{
  "num_hidden_layers": 13,
  "hidden_size": 256,
  "num_attention_heads": 4,
  "num_key_value_heads": 1,
  "head_dim": 64,
  "intermediate_size": 704,
  "vocab_size": 3257,
  "hidden_act": "swiglu",
  "norm": "rmsnorm",
  "norm_place": "pre",
  "norm_eps": 1e-05,
  "positions": "rope",
  "rope_theta": 10000.0,
  "rope_fraction": 1.0,
  "qk_norm": true,
  "attn_scale": 0.125,
  "bias": "none",
  "tie_word_embeddings": false,
  "parallel_block": false,
  "init": "normal",
  "init_std_qkv": 0.025,
  "init_std_o": 0.0,
  "init_std_up": 0.025,
  "init_std_down": 0.0,
  "optimizer": "soap_variant",
  "learning_rate": 0.00406,
  "beta1": 0.95,
  "beta2": 0.95,
  "weight_decay": 0.2,
  "lr_head": 0.0279,
  "max_grad_norm": 0.5,
  "warmup_steps": 107,
  "schedule": "wsd",
  "decay_fraction": 0.804,
  "decay_shape": "linear",
  "final_lr_fraction": 0.0,
  "batch_tokens": 262144,
  "max_seq_len": 512,
  "doc_mask": true,
  "train_tokens": 775400000,
  "max_steps": 2958,
  "dataset": "wikipedia_en"
}
Each number is 128 + 24 x the weight over its row's rms, rounded and kept within 0 to 255. Layers, rows and columns count from 0. Numbers have three digits each. The size before them is the row's rms in percent of the matrix's.

# layer 5 MLP up, 704x256, rms 0.0928, rows 419-632, columns 0-63
103:100139083155088129102136143140122143080101143117128136148174111112103102174069151125135109128137141170166145139126123109116121131136116169102125096139144146117131131108097148125181157102132140
099:154153134106083123114161136172105143100149127165108074136141139111155079138111119154155116110138140130166129130125092114097107107094061108150143146165103123115100118067160083106117138161120174
081:092116118136137150116124141118106144126107132167171163135108136124084143144132182099153120161135141076078108140143100156084067126102149101118144175154121103172137112125110145106134143139128154
082:124125126173155087130164103141129165087105105093147194098124116135087127138160148118132135135143124129109113182149114158141104111147094139096091179127131129163154191140128107157156149110121140
103:121133160111130128099150135158134102138129118131143133141134097098142117133128169172131136192104132142146096106099169140106152127081131091127178125190133107158108076129099094136133096119130147
103:152147188141141091126177142146129127116124132128113139141183130075143135172145150139122129148102135148126167120120121109127096136134119094121144138164152118179121148123141123167121102125131126
097:123118161129116110158094122101103149122106089121158126125127133113132124115144121143194138155090114088105163149110131156145100119129108129142158158151169132122120182116105105119115096150146132
096:150149121108122126153138107138114123148130121121130127150152161115147130118075112147150173126125123131104127101121119118135101159089185099146106160148127123132110147120084131144134108103127122
104:145140143126157129124156116180126089153090178155127134123128135096141107105173135118173119132134105113108085124116167138120103122134134103102162166139087139141140157122162129132149146189095136
111:122151155109108138164118186141121120117098119134151118116125160151111131128157126142128132123153122139130136122127106133085123135123149126129165112137131122118150134156090102148123127148133129
108:195105120109088096095112139155106111122097138129088150117121130157159149096075147075099117097114120161175146152118110138140103108143150135128124172121116106122125120137127073088155151099130129
110:120126125145148140137120107131128079099068132134132112152120115121151117141119176168113101126105096139132137133153125108139076110129090114122121162149108124141089142187099122102121072139140135
102:095112155158139106105120132106126123104147125115107095096127119138141134110077152153108150118135113122091121121080057136135119108155116136140133114153171144140186101122138102117125165129109138
100:160131154140150111171156160147150144103116161165111126149133146100124127166116108152117136129170177130097128095198127131117135138143123158128126125130131198152138115124107141131094109115110121
104:119140115114159160159122167112170123147134112151138135111129088178096120116144108138142114096078120136158124139163114130122122114111097131104104117150127153135106177132144113145131157173102168
101:116138157109108124129106126186124138146138140125133105144118117102126124069119136155096122117112118114167100152163149166119168181142113161123149115159118135095113112128164169103157157144138087
094:109151148130133127173134161175134134140099132108145107118067137109123117137129144145126158149123170153114114122105149110150140138124143114157160139070154133139106121119123103149130147129118079
103:140105144120118115067175129124121118136084144146123108106122146154126131159138146153120087136115135126133072120157093088115120157120178136125123107132120103144127172121185153133110133139095119
103:129094107115122145151097170136096107171117140138138116183150082097188126091136106099104151130177154128134169106114080143151159162148126099104142122095121116101136139174136163121160124101131110
098:124141141122131162152144072142131176124169146179130135144162137108169118106085131120107128140168146137120094087127078130113101137119129141141181104105120107148111163169134160110113116139139144
091:124183101145138189164182131181152119156115120195118120098135137107138158164162101120110127120107135158116097085179090133145088136153132134125102110146123132129139097078118150124114138135115147
104:144114075165086128141126121142096141145145128102071163156134141134087142096110130155168144087122191091083096189127145088078112186100122139105137094118118066134128136123114127084120137147131115
104:115079144114101115085151139146121133143121143154120101153087116154063115192130139127130131065138139129142091123124150148174121113139123106112145114152130166113185084117110129171146152168136139
094:206124146165153155094101127116105135127076127143116161178125164127130131144121109173145084147124115112110107102118127114113137138155156117142113146170115122146102104128119089148159127179056160
113:108108108117131096151178130116186123114115117130118129106142164109132133094129114141092119139144110151145086145120129112109136112108104169120114170122143127137112129103143157118139113112148140
096:170141112103079108089170138159126157110126090112132153110120124152161149138092167110164110144174167154120138108141115141139141137086135128127124146124177115137108112090164165116177112124122094
087:154133144134149136134108116117106110158119122102115162123142132124121149140133139139142139095144124137123131060124118102151067098115085145081156131098137102132121125156128091164138084129122095
102:141111094153129117106100168163156108135101155097153124073127120106122124155119107136132108116129106168122092105116143125180097119089133128109179140109171160148141105139117105114088151094115155
106:099079183147072114121098132145138119120146132124137116142078105113119062169163100123170165128095124145146128166121137145154127121146128130122114155126096147101130121167138122128145152150171117
118:152138117148118168133159140145132086152127117080158132100147128142136083128151142123159154128066137121137175123096142127099137159120101162116112118162114147133098111158120185088161073118164103
094:104162150092169117165154122144113148144151118161129135113128133103103150129149121122111124126159089134129155115186108124162135128163153102099156113113146137104160142131133137113131107211102138
100:136143117142087127133087127125110129093101142118097097131162079132089106135141131089082122142072123153155130140158116124118174145145124136185118104096083123127154155128064131141130126118150092
107:108136150134090156095157130100175111085152131158174088108145124152131139156161113145109163126152160200124138123087082151164077151145159144102135130096120129141114129163084122125089134106129095
089:141171116133164102085124142156110128103134129182148114096111153120127113145105170139143103132106186124122124184162158138122116131120090118145162153104098173114153134152122135155171155119129117
102:110077126119141090090084151101109113123123070131142126131081123104124133134090124136152150074095178113106087136118114112133086164161129095132156096126100109158133125127137148172128110151161124
096:112139092116137138156088114118136176173120102152101124120143142128127166149081097149158176116149157133122147141136113122118124131077139137091131121129130139111167155153133152099130136093110146
105:151131101136106105090126119107105166138112153143134117119115130129143114146129117131106129120092152087095126122157120091102131116150167138126156171070128133135179156146129084128097112164134131
095:131143075119172133127089145123103152147128101114122139139112130101128067123117113109122147103068150114112092116111132114124114097093145146108124120129103132132116130128133155139181083152134138
101:119119118134149144149123104128111155156139118117127160103156076121161127135115144168113126080075136157104167128123148145109179136135120116135084130128131126143110144133145148106140135111128100
096:128145080107118160169090110116141140104153098106118138151145146108094172134148059083087156150106176129151137169125117115081131120088102120158116156092120123091125158130140115130103118122130107
100:165141115114086103153117126123145121114137089152109120141136130155142112129123125128157133130096132134165120109155173115149139141129152130118120096092157136152090139128125099155083104111133072
109:114112118143132134135134139103098127094106135105127149114103126194105060144129135139162123154175083103104117103127132116129121119128102136147146113114167116146175115125155128135110125127146120
105:131115144144121149147114098110115149128136125116116159135164159124120166131141148103150101096124116167149075155092135131185126133151104098121119109097100097097163148120134098083149142153119115
094:162147118141123114135152162166080143100106100120098127095116104177165133155119128132075170122126107090158158163112080131134095097138151143119176132143135160129138125157126115113163140127161151
105:093183117132142128149140137123176118123145141083115137076132143128161131140063145168134152053128152109143139125147128121103149101116156128119140094145084116103126165108089136133080158143145133
098:138109090132179166133117155134125088143147133140161109122106131162097131145124139068108124157114160148090130156083099109113155074120136119135139148141123138094110125119093111125118134133138114
094:173172154111118095112106124103126185142145128058092120123131134150093144112157141113144160122136137126138124139111151122201130099128134136140176175139145138129090115168104119091135144136136171
103:152116139090077123116115092126144118119186145128133138112156105138087132169124156128142146125136132141123098155137123098132140124135151132145137126127137144152114146090156106128126099128158140
085:113124128140094106085122129133173132116147127083148118128130146137148119128149145194128096109095139157102157150107174142137119139148105117087158115128134134154117120164137112146129172082140135
107:118131119105154124147144158143173124145142112120088115116136180112122172146103178114157142125129081190120091119136115107111118141118155110153155171147103138130089148149145145114141106129112141
103:142128125146097091101123151121119104149151137158110147135113148138148062116144144100118063170133144127124098155126178159142145133091093134134147127169141135121138163124135078133123156130097162
094:130132110105175147143122149119140117128110139146144111112124120149168089124121186126134109131144149168091142109061106099139150137150078123121134124126094153106095117134161169115110101113093120
097:103155160102137118157127126141147114157083120101110142100120156171110128180128150127107093135133113166172114129151140139133085173116134146113179127118141141097096145178075158118125160133098109
097:105125121106115112145109101107134136109186097130134120119156098138129097104149105119148141119142125156120129119086189099167130129118104119124132110117159137150124136112136139161163121166116101
101:138109124119160127135097137113109130123128100120129170150099114153114150135139146093154140128128113124142151166191160163152109117144119166113091129129118119164118147143152137159138101101125104
101:151117146104103145137131134118153134149103160102104106147130138132126129125101118101114114148082110103137128103146082142170152114162161099147149144144150163142111120129134119126102136135103143
097:161106128112146131130116145085106100130133124112111131121119139155148112120101173098113136117151113119075120159142130168143150124145105145103105136097105107159170140140152153108157095103116116
098:100106114094143102117109082126051130100171093109112122081138156136093170127129162173127165151158141147120144134118132108150114140154123091134170068126173119128156128127139111134094151177138115
113:107125178100142201110145126092145104105110132171133150119171135152134137096124123134100119090127114140131091139130102131124127114130169146109119123146118132167132146110142120158115057122131118
156:153104167125121133166133144091114153112101105171077090164098144117129113130130116105140132147117148101171144104130173088140123127098111137146130111121164120137147114067097135185087159142107135
094:146119139130115121126140103154131106124137115148140152103126082129119147137138110185142100117114120119101176090122159150145141088135156135110167141165073171100173140124188139142122128105139103
096:126117157110104141115113144125123139124116143103138090110111142131100154097129074166160118139119143080104110104090112135091118124170145116135149128095142134149154113145139150108143139123105111
099:113112126121129139122111134153127159124128100129125139128117138122141167090146147132124145088166118095149181121111154113157138089123104138100125128168085117107095128099126125156110143156111136
106:138128153138149123117147122159126130071195145140143101144139205166164115125170101121129131131162118113093139143117117122103163171138116142122143106134128159138150076137121149150150098093113128
097:173143095120111122137109138145146111139151132119112148090170109137172134111086130140071142118134124092112086137122155094115149180116133143099125148080101088102121138097105131135124112118148125
098:151176133182120122161086138091144157156158089142105116156167150106116136089112148143135123111137118138107161121141106160125087124137129113122191099092152146156136183121119092094102137098122115
107:143108161121166129125106152152165140121105113124126120142101181146128166070101165116137153119138120118076079097128115087121177147117115117154115153119153131152129129138120127151122075111126135
095:123115126185140071168093146093150138152189174128151120086119135137119121139133165198155126141100102159146115131077127140137080164148135108107145131154145117119113155123123131128110134160099100
096:089145170133114120149129142127107156091141125116123108094170114100115096129131133112143127189128136138162090119048118139147154094100106131097123134151141145127113136161140108142137090146112132
104:151144175098119138114114098164078118120150122121119134163159132193106130109150171142171132125109108143126170065136121133122155113131146117156137124166155154135131154154076127156134168153113150
099:081123121132128119118128166122144116113144095130137082136141130145102151114147166109103136140082115137147136127108086140118149104172146108122137098127128093149108105153116126129037166124108162
106:115140124167140136115125111134105137135146101129122140128152153193156133159140128140145144179129075125107132165152146150114099120172128145093097114140125116163104135135102157154148173146106159
095:135123146158136109145098129138126089120129140081096091163085056103102134132100099123118115129113125135147082121170143110114150131143153124140151159136097090142095080155073113170165166151144166
095:174135158133133108127100095104082104140151117127148109121098169148097090137129143131128098119110122164122173109147171078119114104126135151094136140084174117129108125130127096137121135121158106
099:117158202146126148171113084089139140139106104157168107135061126130154148153170116129130113144178151107128108124124142153116177123179144145137129158150130090150169135126129140103128129124166142
093:113130141144153116123163097144135150154161106121131125098118130125133153132142139120100138111098141142131160128164157149140100095097151143128095135139114133148123132120110111127131116146162105
098:129112103137105144097108149147108110094129119137144121085123168122116095121164105147146175176064135123106126155114118129089130107128103176130102155140127147110145124086174151127136144114149099
101:115135128125136125143148107141132125133133111148125095137177123102133146115154167082154081120105117141093108110122099137168081123103093097117107146136118123146126072126125124124120114159123108
102:098121106137140127142122131105123120157144096131076098092079094108146087137136140161156158134109081113136132119129117129123076148113145138161085147141121136141090119162191135105132100135120157
103:120160129109121125111092123110119083144143138140158121102127118131081107083123145159098096095082161150065054099092093140099177117110130138134137124150105159084136140117113127125109142121146104
089:160123093150097096148172095148117137145144144123123111132082121059140128137107129113130112072110171156137129132095137137120127187132115172124102121148144160138117136100132114105128174110160147
101:124170135143102104174113144088156146093141112104147166109120098164095150099109112158107143130104151129140108132105128122123112110118120145132109172141136109098141164162127136150110150094161099
097:142131138111097175130150101111133103147103112149174146133087124147137141127171166160147161105125141111151122108135103164123105105135111091127165131134108112109146156111127137120143147168095145
105:143105198157106127147137163123134168116091091119096142121132149107110079137121164113137156125150110130126162113183130101055100145169144104113090099137149133102118120132182120060113089137132129
100:125104114165163170155170159129103168138123159081095114085150118099130138112144129121142170136152145116100163142111126164086153091130093139154120136129144143103155164120105106100155145143104119
106:075106106161105137114100098103126152112132107148128091106097142111107164165167129139139152121151096152148140105126111122142100109147108120121127109085132123118138140150120085124097132112120107
097:102149143125114195122161093159106138139138142134082090131143121119075102152124124140098145090145140149066125108128114131127118143124133105137150123110153131115129112189094105113127150113138122
099:140117143138109147171137139126094103108147146140147100136103125106152136107103134128145109160150113169129146160146128094137152104140161102121104157129144125177121125159142102136140103146098121
095:142123156148104081128156121150128110114118116129159121125101146097101106164148153147121108157150145131137087121108138147126138135091098107169135139121116084109112092166134131118097142089147119
098:116136123138151125094110127084124130144112153108112100107109159123148147116144120086151124119107133077107137094104139121117099154123100141098111127148139122145142101151172128179128111108132136
097:099124132106155147133151059078105128082126159156158117104131134158132141166192100161146118180127075146152091106138143112182165141141146115099124165104094085145127173119131117144125139107124108
095:111105123119145166105165151088144170093065115083110131134108119165143120114112090130108147133113118138146143115117121122096139135129162124140128126137169124169117161155101092102176152132139164
108:129107132160132100128094133106130125130099173142155117132152111105143124145136149139166131199110124121119157119133093135162073152130111171112115124123129108139139123154150100143124121137134095
101:106131134108098149135112114115145159099109137124129129101156137108131143129143128105140138124158132162150107161173103152109132099108175185122117146101147174161140123099107131107092138153147129
092:095143142168120165093166120131174106118111118165108126148149123120096186128125154098159142131194129125118128120139132120101124123097127136111116160121137133179131135139122131092212135135143108
096:124060107108120140146144092119143107091104122157106088129133141138112083122084120130130146122110164172129099114162145107100128120188094183161114134115120108099153159164134121134101106075091132
106:107107131115116116119111103148125125103162153135139106160158120120141129127154115103124134125113097113137088120142099156176168110144188113176132116169094111126156116092086107110116111109142124
107:126115134123108103132145190121121113146142155111130155138115144145088126143142137085134143089150172092143142148157143126116131124104135103109113158125135156129111145124126123166107124132097077
098:147138135157116096135128147117145094098152120102133119146090107106088111137127128087114120146155130167141155175137120146162135143132121126140134149154152118138119117154105144117168181127112134
110:164108090130092141143119131145137154127119156141157134119152187118173100129093135081147101161153082164145100103119161148152152130149130136137134147135163149095150171178126139157121125138128148
102:139134155141102132153167121134128126127142088138099135112091120134114086136128123116103115124112119174144148137127123122105145128157130109180177135084091114066159138167120088135125124110146150
111:119117165121115160115112120149112141153123089134153111108137190137134152113132129121114122099164124101147092178101132129100113131112104066178075117116154137141114097139110151093156126120129116
108:133136140131123100171129150133135151116103139100100137134141140131123132143105150145096134143132122101154167140140131120095085111126110174136127154148132132100075132136193123143158128131123131
101:110144116170121142112114166128099148101089103167160096151140127122161148166112146126142144139136125086127137071130088065145106177111127141114110096124125127145132172134156131098131121111145201
106:138145119126113176149156115164110117115089141136099151111111115160130110124124109112135115083155112071121137103133171106152163190106097127159094135063082133145144118131066144101135123104148149
108:104167100099164134133164098067149124100090096127126110136162089110102106141094144126117160112102095135122144143121121135104129109118138154143133121112127133112125106104108150136110106159148150
096:111138145110111122122138113157101130114162141137194180125146171132131076184161185097109137155094115133125134147148098159155086125131117127170102154125136138118158146138131125109084132119111152
105:132138113162129148141157142144146132133110155103105090156121128140145132071101130118155104106132145179130186142156140119161102160123116167109133134121162087128123154121108138150163139115108138
092:126149131172142125104116131147158107152133112126134107096106122134176123139114104128142137116125112121091163152143169126092124151142122142135125121095152119100113136126096096115139177165113148
107:105144161108133140161115159127142150130063130103126147148147118130086159160106144095100090111123170126151146121105136121137104142127143173106119153125114098129152107127149133136131121130100084
096:106082111127098090145116131131130117155149089126117110133115101094134141100121103110144149075132118183145088103125107076151159157126147126174104157120101103106118134145144123111109130134163098
101:106123197153118148095170204084169090138100151170125114091129150124138099133096115091146125124106140127107158132069084105094123098119114148171138167170167125127146108141139082096092144125106125
103:143143171181136102142153140149107122148132126124144171119094133106116112111114150137151142102111144122122111146133174125119069136060125136122133184139116192114120155174092137127117140085124077
108:110132140107157103096139109120121113082098163102109138104098135108117097103132113135130114184137171158145126086127147154131135156093105158138116132139125111158111144120090177128118147136145133
093:123111125106129113149094107152120136150135067160110151157135146082155105152113127107110153130115121118117121149132170129140112099154129159169160100067117128124123130154127166114140155149155110
100:084067120107090122122112110117113095106113161156141129158155098112131152159170064129125113165091126135118118160165113134090131130101126162115119131126117132160152144135156140137130119135145117
110:111132173165171119121119134132103152115184150124113145166089129157155111089159099111184159177136162103128123149126151124152138132106133109148134105136128179100157179121101116143117154090150130
088:158161109156124090119102107121152148157166175147131135085135150117083135110148080142113120098107112147151177157127148112129161099156133145172101119146139108129078161132159114146141166161145144
099:100167147131120159122091112108123114150167076112136112139105104125137158105140076129121095094134132125108136146131176117121139155135159126140157100091078139140116160087158131157142109147131121
095:138102171124161115111107114101106154113127170115129163179104166126115144128102196107162140145088130103117093115112150157124103113133092114071134127128157094150185132149167144136140131126122148
097:136080125133131165092145115145122173144139125116114096113159100109122143098163137097138144138113135128123128128124124136123149090118130081124113122170115122151111117107153181141111090133131082
105:072143143114117110126113112104126148131117103124144100104118137111121130118131098134134154117135111079105190141166102144068162138095131079129114148172133097135144149163171114088131103113115137
092:079106117093122122140081146119189105105102122167140147117124136112104154097089137110126115132171123116119108129128104119085078141134117116151122128075161146108130119123106109166145097113145120
092:110098099098148085131149157147135114168137098100108152110125131128121122120134143133114136131098125155128121158176110111121131154160135085097109103132110087101139202115149196110110116109108126
100:132102146147132167118088116140170079120147159119109163138101086117176129155151116126134107131104095123089168114142089177114122148146105111120133106106129103110117128127124072136167133097137081
100:097158127149110145108108074162101138113133106117133111128110106113115168164085119127140147163110147113131140127100140140147102114100154115155127081119087126117167154118148106144154121132156071
099:187103126088143118116128094145089068109152128113056101129111090147133137153146134118175148128182135120125119121125135136108152175146125139079139134117132115103102136071163100119147148168123178
102:140147105084139106125140135130115103094137136112136124112094151122135129155092085101103156162100117099134095116114062119094146114135136145133124081139146099114127123156147109098103092178146189
099:115148131128124124117100127129137114129129089114100094110147115128114126141120134099109137123137105136119130102135127156109144129109172126147097145113125127083138143119168112127180138149134188
096:132145163140137095132143098158127168124172119155134111114153103152134112113123129142101135113141100139086103103178117153120115089133131114133140116157126150142159181136141112086131159090105109
097:154127115148117120093123135119159129120135157164162153129090074125113104127122142122107157054119089165111117117143146177139096124092204115183136140129151123112124110111148114134131143104083147
091:134116080182138163118111110089139112164165108088081130150175117126152111140122144109120120110147134084135137107108156099117127085126094175134153097143136111117136145145145084148149131104156131
104:144111169153124147106138130126102139090130142076100132140150101137090125111112139115146108138148116119163114130121125170126116110106128104146152115133130119168144104118113116114129115116165133
096:119099146103137185113134172044126127140097103100160114117122114149094121130122109145132164140127143115126090091108095130146113110134117132139096125114088142112163147138083075097132149110177131
088:097103116105140121168155093095102142137113087070140148130122109084097141146114144140146149119105138147131130132147150131143135145129142134107108123133131140105121128126142138134100125147116160
097:158139114141113131122133109124113153087137111118137084094131118116134127161167132155150122127147145149110142144110130125141111139080136104142176122164169150100168140096121118144107136119159142
103:155104144173154112173116113120150094169111131095145152181137154131113100145130112127146153133137085162095113111158133148123109071162148126130158140138149106166088106125131151110116137154146113
101:143132146143154113105106147140119111128151173146130102167123139090163140109110084114115157168111160126157148099137130134149136140147158114117121132132138121085139141129127110115159088195125106
101:134091142086061106126108139175097091120117146126169175120130156116132086132088146092117083132134136132105095100123121149112114147103136137139121151126146121131097123121108120151113167114114125
086:155152190138136130165111103106105092125129137108130073106107140157125108109148097071113093117151110140138145115095117133119155124170110179120136124104094085136167157095112113146139119143112123
095:161120124156092152101140127147159143114158146111120110164084131144171143139104131156057115107145147139114120114139072103163130121160171096138170122076152134159117158123131139124099165138123119
101:177127099143155106128119149098147149141124119117117138094121134140161166125155130176129144123136142089101132122116133129141139130075145174098121145104158164139169147144101094130123133084114126
098:160131150129181187117139120164150165125114150104145120122136095137109122142137121113146158136169108094103138101151148134132098103095139180100167109091151123125122174158111143109132108139123180
096:110148113131122128178127111102132118139167171139092088118162091127148082121104125090127098088134139104129136098129090144135123131145106164108175079097094099120122113127156123121114083145149124
095:171084100117149131100098125160081101136140168177132152134112161100157123126124116095088097169135172149114108104180106113163100124090154158110164122175113161148112110105108142190136124112124163
097:118102187094130165146112120145091110131101106102162136152119091189162106136175111123162158107118142132123112113106122159165100117148146149123149141094111160104091107168125148130110115091144139
097:118138122146127144135113132114142112119161109118129108102101137157122116100109149130108100080120140147165136147119180124118086127157125143107104167119136167122086143149118129164110101106115125
109:137147086151129147149148107135120140158145118120134132115136149150092148126095143144140153115138113126153140140151136129094110183135150185170100128074170116132099108165134161104108115083120133
099:121153157142168117153058098145155110152155111133132123151153136121120113099108128161116141138113131138084134113108141137149152166126130138137141134087091065121146090080127132122107129186127104
106:094169101133102140091129091120149121146170130126097115099164110123120172144119117113127111115111142137156167121130099107132141148123115137116156092103182137149099086112117145070127122120153118
110:130125112122152099118118135154168158082157139161132136112111133138188125136084144068159114133119124131163103149138122127163130139140113074122156137128123136122089137155109100176114146177135097
100:128105135132176126114129183118165104114202131133118133133091098097124161140126142109147090145106123140149110155166155167133112122121149113166128142136126141096127180116126121116128077096144170
098:114086162164093099088159076113141116164082165086115138108111120139133125138123126159161121119122127101110140133125108152126127138137125177158133099135128125123112125124138094144116146150142115
108:103075166151143151120132132109164166080110124139102123102127091108131081187135123095114159098152112073070164150133133147151182181145120102134148123087113141115130166093129084138126120167140139
096:146159130135108132144116107119112105178108064116106107141112146114141131125128114143140076161105162133112130114127097154159110146137164114091117109127151148111132138139129145179122148160143140
103:137112129122145131128106121133102127149120125142132120137077163141133094120143114131159117122157109060162090112135125130122124147142104120181159146109127113117134104138118112130129101127170125
100:119115157142133140105112081168144145118129160132128158160122115069161098114137152175123123129117129126140139140138103118144122144098144106099127138146128160110160127103121168126129110160172106
106:080081141124083117114110091167102124130150144112144115159120095134110147107105124192127143111108118187150169156140110104076130111121126113120167155169092135122148104115144127149120110087135143
105:082143176149129116108141115136165125114093151158116131095160132146116131079092110137091142144117124194127109085136124176101124138115156166115122106139131132122115119160123107169109123139137108
099:146106087132117106086131137137125100144116148174101141099125148154078141099112164082113121188144166137121114109108125116136167090080154131149137165130140162160113152126092129114083167130125131
097:163164144169105121113144102189126157107100148126107134130141142133133179090080091093160117102127141155107110111111135105102087106137113189143117137136128131122108142155088120148153142065191116
107:132161126145174104140153151147105190121146140122123069165138120124143129093126131120146109102103102110081146162132136093137120077146092127099123133120133099116118124121134129178155133136174159
102:129111152145127047085130114141113098145123136123135107146100103148154091138123107165152101147144093125161079165107136187094127128147117119135126086157143091094104113136116121129146149144155136
108:119117146158113145121132131113138140120137151122098111152141121129078109147144102149144146147128117181134111163130164120145109134139112127103117141128148121135062133112130127079093185166131133
102:115113102134117180138100134094109170120142136163072115169128096136148086144155092168117126135123092136108122091146102109105152118104140101145123125143120153126141149071123178083103103077102112
097:125131139157109153115136112134120115079140154161144130123115161148146133160096174142110140129108097159119086129134105121146110110145130131158135177156168129159151179142104096151115126122087131
092:164120111096124099075135105129139146159131150136119126129097159119144097154115100135130113114132114104147122131116120119086132129134132106098181140128099126135130096114112148153167155141162161
095:148126071112089132105195106122143158115112135144142111135140185150130165133110206158127102083091184092127149178134087145147155145105123128141070107144115149151103098091172118197106120090146194
091:124082121147166130109069111114128112142123093123114149078161089151134124124097167122114098154151138154075094124112110161087152137146103116139162110132159119109131142121179143065133106141080125
099:119123152092184128126127129141137129138099135142139116150132117109149132126101179117138151125138128094166148107103127144104170180127129131125146150117164139103114167123123116095107122097155144
111:132118120168130166154153129112131175130128161133122132162178136084135123097107152179152128127107142121126128153114144115077109105116145138157176155093092094118112136124139117169147117140137106
089:131141150128160082134184145179096102124113140106134126150095139116112134146136141104154152111124138151120105124124143143107140133110181104183214164163135176155165159146116154133100116138154117
097:122133091138150103144106093117069162136102115102174134180136130118154091134089138101094168160166168111135057141146145159140141095092134141100142120104147111109138179118159175144133112135105136
088:120118118153155151160136122127133137148142118157157096123111175143119135100126146090099127129129144114129115138137126109149123140129146144130128175110128112116135135178079137136108134097133099
109:136088109153107120169120145142128130139097135158165143134158081119133092172117132146158145142126113152110151129132164130156162108116104162109114121111063140098142112126106111165087140171141107
105:134125126113094128083094114149140095143156090156170124107108141123148148128075132115135089130110174103119137127182135099153099181157147102144121102109115115137110115129113138026128173135131106
105:143152140190134113124131058155072119154120125172123115137121083119106116111170112158112129094135136083146118106114107151142136106129117101103131109120122137130124108123121133138111122152112083
105:108118092113152124155118106108131132127119143131154136138163151103155139119167142153098137119147110145095104119164111147122074109144161148162171133123119127133080119125124146116174169137118120
097:125166136162141125121121137114159148140111145105129121119127149125131159172120118147125190114147122135086111108109139119138169095138103124100110200123161132110155142124116115089140128086128127
106:134158157097176144103153091158093142133145128160140118140094146173167124144119093135117131152136164090134129120122124154172120119154138083170139186094138132151117135120149119116142116172143112
098:138132150111142169114138109131134103125143103109146146122170166120117108106083136104073144123130111130130147141179103159142134154068143142122123131101151120146138137111097096163105100104133120
106:094143125146151182137147127129169169105132150104105109108138122156141095115140113163115184119160131115114126151140131150110145133123067142082147111115107164168106055157075117113166090167155110
104:124092171155142136139124152142108171089124140097110120120135182117165171107154151187159111158154132144139150142124126138141131119145124104107148116144100137151166111134108157134103151121111115
096:158091139141144110133141124105114159122166143120126124126137140136163115142140149105142123205127085137090151106157079121100138112163123158145168121118107087128121146094119078165128142147128114
103:129112167124137098098111121134147097115167160136074107117152137134163097124096140133152116120136144102129138100120133101133130171125139105126171096145095161149096155100148127126086165190173141
088:132110158135163137143137171126141127107113145140145106095128091108152115117142086115112063114142126141116088127112092113138128148162119121166150106107116145114166098093130116104103167111119089
099:133145156133140144209151105156115131105143145072126117065116106131118163132102113156139122121128115131109113084099125111085161105112120127141153156153136162124120166177102140147140129151144134
099:119117127108105094099123148106141091176130125124115131165110162189146162140141152148134115138113123107075134172136162122121134112139140128134105170151060151117120160093150140147111155145105094
088:092117114139128162095117111128113113069136143089125085152138167129136133145159147154120124122178196126092155106140084132186112134137093112123092166110151121137113111135121134148096131112134132
112:159099186149138138108136156110151066133136125126125111105115121159116145095128077161151153129145178104093141113132101124098122141121139110131148181128116161090129122115131108148077160137081153
098:155105130132114084127157187149146161126116145134115130142145149109163072086155166104123119088089139146131117121126140130142149154102146144136104086115115148103118160141094102142102113149083141
084:150145113136141095154136091159153137086165163153133154144098136144107132148136109154133110132146157117169119150129140135093149133135119148124146144108131090116152102133128115111165112098105143
093:131155105170068099129138135088096165071111103151128150128118133124110089114133163097133133094129145108131109118105102163117136102122125145132197102091113167131135170137132148106145132140086122
143:167108174147127136164112141099143132132134098153092081161139147129118119088139166126135163117117146134153150143121173059124118164118099142150123080138129126124110110123162161155133144127095126
104:086173128139101102117156151096113136111126127132120127142104131187133125143113136105098138139148130153170103114134117127107100141153130131131120123123132147127147112151143157122148106103100134
094:133104127094119141154132118144144128142145134171133145140128159137121148112082117157128136104135113184121105130114144136135121118112105160136127124157090128126149103137091117186093193126102130
096:141128132138122124115177106128143128188135170126112134164131123131132092115122096136137136094161140109110118148170115133092121173148131123099117143140152129179114130152156098104141100106135177
101:150111112154189153100137121131119146118073132136122126093103124111148155126129102137099157101163113153117134118131108122120102107131142143162138132116154125095108130135121120120105140119140154
100:171105108127104147102154139153126138136114103129110151139126101158105136182177147156119194101138122038152158133145128189121116101133138139142105119126127125083166167149123157148121099096110116
103:123131148113142086154180129152151114117133112135167120171153108122176167168124177096153146107112144183162141123103118156150148145084153134135161145146141144154165114108101108105127142088147126
100:119117153147151125118110108089125172090111130146118165105068097146137176080119163050118099134131135141142119133133131108101107139110118121149122129134142089025114112160114166169139169121085108
112:096133127152105134120156147152125151093182138096104145146151164157110138157096126158170176120156156114107125092152130096120155104104144111145100099154125161165153132128115117144103139063142163
099:111129142089127098110126071124113143112103125142109114101177121117130156129102136108143167144101104147102148131126106115155151126158157150143128105143105122168154135116147141116166129124132120
099:132146150148104139125155136108094142147137096125101134141122135120117126121142105102125154139126149141090132156170093096135135105098133097104108137146125182121146103148163105171150111127129073
106:111184089119123098113084147146091108135110112108136172135098180157135135129102137134137127076146166139141122125160169126173113099084138100083147111107108146153111084089157138100102126117146098
120:120167139165122134123142104147097147117138159141169130084121125137127126129123112109141124117150132124089090094102098186106135130168122170097119145091117133154115130163112101103130069099147122
098:171127065119101089101154096128127146134141123148101115147100137091172124131084122164085165113101179101085140153074114114103143125117131131129097143131101149132105121118165117165113171115165151
096:138151122116156135133137152090113121155132158112104084153173147129131145121139118133169176153150105176142119126084130126189152112149149105154134121127128094148159135129153143169102146151123177
114:156150147114157131147099096098129145102157145143133122133125152105149153120110113103100140143100115158180170157105160138159092167129136167135157152131125119127172094136091109109123152168166169
112:136106081134140123149213125149105154151140111113117129109161106103103142106159089126143118135116140143128158100120115107117136119161089119085156143087108109150146126098125143132137098124117139
105:138105107115073126133077108143117139151083107155138113086120084122123134117141107178106129148126114107163145142121141131115138089153154166127097132157123108150107125118123143106093147146121152
098:128165106116092161130116135132124158122144156125136099130145127128145108120131093128128111116136110087112140110083140111116147140109084165156160125176160107111131107103114166138158131126159134
102:124103106095118114150151137060122066138124107121134125130141133151125120121147133190118160129108100113149098133125126133123144138104120123124112157129081138153094096100125106130127127136107105
103:121113088182127116103116123132110085097102092134103114089148129143184132168161072099159159094143136144121094107109126102136124122155154133091165085132083123144128112115129126140103117162139128